Weights of a small GPT-style language model, trained from scratch on English Wikipedia.
Size: width 384, 6 heads of 64 (2 for keys and values), vocabulary 8192.
Architecture: rotary positions, normalized queries and keys, some layers without attention, local attention windows, gated attention, value embeddings, hashed n-gram embeddings, a smear gate, an embedding shortcut, skips across layers.
Training: 679M tokens, 5492 steps.
Each number is 500 + 50 x the weight over its row's rms, rounded and kept within 0 to 999. Layers, rows and columns count from 0. Numbers have three digits each. The size before them is the row's rms in percent of the matrix's.

# layer 8 MLP up, 1536x384, rms 0.163, rows 631-645, columns 288-383
089:527526408479500498620548463460544531532527463511429532611523511459486445421517530593424526465455449569471593395495490440556471422561438484502447485546482501502563498522482480501484515604537438507535478554464475515421428497545499464413526535511433439593454508525442505546560446525475521535
117:419559418516483484496530450466601455518520470540485594401535563503510606531516511476521570458487509474524491532472493540607562528486455519473495493507440640491522527540516526513498442404426502520550472538467541489443541503461431577539504585520530516498520513513496489525474436540462571511
073:531539510466436476457551421546461456518492531429425470453492386457536556472477470538452425495558482664431568494509454546501516486627541536492552478468515545464544515466470514387478460493611510509519488550562454499469566529471389469520456575406492515450527486484522497544545519513491518539
064:537543516526540570542535415519535555471453598479446532483545452488532523501489588481413572529573551428439429512568591516511490476499538610513630446533548551517506406442479570516521582461465509476481503495545585461500398574508473536525512456563504454543489497437493492483547500434480543436
112:556382553531489508569546556543494513451416477510509576461509482565492587494508506443566483446472620420515498503509539516413493407504510554516491542484493489410535481515541487459522528577479573539500477400501392508523434492593558413554561510549556515504532505538444477470432541559523527529
064:422498569457508403474438527492523527525536528501510562437533538557493566516542556623427495599462501489481476537525515523430487519554473483515493579498543546488429453434464407546456514528471428503582533521566521542449483436428423426537515581529564572461493511534613495475539561486512537469
109:448632474482559553484577521606530451526423601505483547480472514496409545474466521530507430529482478547451442442465491571551553526456440537469559428498443568514587524416513476428531471516462520520524464488474466640432583493467520408523488530507534454545500445488442474473610472455567618575
082:505590555479443499472498452506571517495560494444517490429524562460498551604598421468544499509420459477517504495451531580487567500438508511503565543481538494508526507523538490567476567496522495376480439539543492555406525516520534546439593495492415481555465504432471509541493476439574534480
130:592448501375543515438451497522501463528483582497411551539475511459661447533476453468561499482439488544465428513508631498529413558523419440489485498501480431531517463562496515443433496480566528472584459476458537503375454502453543378531555491483606484512506494423519580448521450475528436500
109:523425490479504454580496596519471439541485544507464435541484580595475492536552523460502464463506484507602478565441434482476541577520468452474407504530485480573573460539472591501476449439437534419492449607452415502505519591523478623497413508487484461611499511549568473571495552511467467464
123:620479462596477509458453425471508546445509487497551470570465456469474516504535502486486480498505511493528467450516492455481429517471580538543532523564481392461476533632479454565478523573426519546564496550510542415501537494481462455486504546604473531546381565540429527451498467472469388546
098:429524501462484542539450562404479523528519565475496505539398468508600586497502497489472514609517457566424538495401465416446512513516452543482441508500490473521521504481510590561494477520504464567531574554519480513397617491561493567477480482455430473497510539488548487593459572449510488492
062:465469487459505541522504395520489494531587514441484500482558505535443469471522541583514471564525547529505479428475517495460550516515430523506482437592458545445491568584462505483554435537509439582506478477566512521420576526660571506490445504486504508555590398541506446466464602469457597470
100:503498457535456528462509480477487457444525499522541458439450420539529474448446559544518442562492550469563497498472522530520508458485501576559578516540396481375466438530539502540563523557435484494466445502473467417477499566566528468417494411517438435563483504522612511513596456543442497536
104:513440500472577441459615385534519524474484532387494523472429587549543441454514497533607453558507551477529508421543523478555506382464493534485422540492403437534496348558498471485512502504494449512479576414458423461498527566461461489560508526520571562555480547491392518398491417559544487516
# layer 8 MLP down (transposed), 1536x384, rms 0.0403, rows 631-644, columns 288-383
083:563531503421453458550515542516565550450565481520482554521498447564461489578505526454524544561599484538478513518455552467505456449504587405454492480470518459492505536469444536548437565574489509531357497612509504531478491497420492386454444454527551461518486524584526471560485497477512529511
121:577488498576467528477611434482513489531430570464457509449533389481529560511398553528511449505460412412453498535609524488471460509475468423503540518463491543480516485607509477550455542399514542465515511455507515598434541528458409522539477599469474527512469480438515556452481511440535482465
075:457516491527412511494536524533574393561437422490507483517520622434492446494507540431519541412445536515455523523480537585542539488518575563466548468509459473510416547593574501381477469455542508492423391514446386522520406503482545517472528504548493501570504497426520523529629425545415528492
063:513441492559519481486408461497519523467439630441534433544512501430510497456551470571528630506584545509356454484517486462522477563489563549463507541592426465474493537522493500463585475469432502531464476511476429620463491540517549549467459507518498501443525532536494545498479435469565488476
122:489467573486454446541504520488516423538473567461527489483512439533524425525567598503440554448511458585536470530511499467409479551492481386392543506480544452538535464485473537528468492570540523532506415522442549467513503515529447503570520572590532555555516531449361534423566474412540510605
061:453482495511413429541470512514497567506422481499519493382568436492481474465594616456538474573515477480464525559480484468446442494468440486510476450459592484479486531556491464403467523482499437569559424444519415649404502476445446545557535499569543530491478538480508534473580468461493559561
110:522589521487518439519572511518521531517459606443499508461518518489515524458526428536519474560494452411549534435571400609439522522449591595417432398454522525486436442447429458521366578507518484489477415522493467490516592479566523497514565458509572487503503469541527543540589466407455498453
086:535517585566479556557491488538426506533605564558503553595548519584453559545517499459454481509447483550563462605519524484474506437473536473539550496575552537594439504470406520527552610513531588394550480511534482550406474518440447524479510453428464499495472540433456557509492473519521507481
121:477508548439549410496471482440526481529467537468542574511520566408494498553398467388490443647452552584421542528523541486433453538553571491570496457454455535500510545515462442606583432509484410530466491539439462470400527501447557481484484467543437490530603586474504570510455461496501556535
111:489556518447441563555512429560499437445529604412455456528512512538496528525456633543490541622407532422488520459548525473614508510560553546546559521450496503642498497571587537478474475529537402467481481476509497442463382496591501491403488501384533571517533542558432584461483523502599498558
130:514536459630404540499551509529514482596578539578485446551587471488560587447538556429592514534450410509546465491520475426488492578537544552540471559454579481566509451548514483494503445474471491503491484588577523531533554560521509509523424516529532551566545497471510563470511466581476414541
094:457436576469532533513417493501529542516512471464586510498493484462520506511508491485546539522441532527462445463497492537424576495406430404460440465513507474470477493536513556473483555492532461467495553609416544458512526400470482466547561439469555477545445494516522490510692513409445546461
057:473438549517492586497497434491496507465560482549505426631449424526461472556548409521473539585552542526524505498498493583510492556485414465410560513488441551373574437516484470358497514496508488458510508457503445523621437516517520496397484478481490563531505592468503575478520428434462514476
096:504556519404475416434542467562480502413519409453495536523557427486457528446471496542637497543550543572435564473524452528508520487513425447504538467501518474529470476571391420478388514534506536472522460497517442491520475542503522493555542518601546487565521485423551485526509514384479480435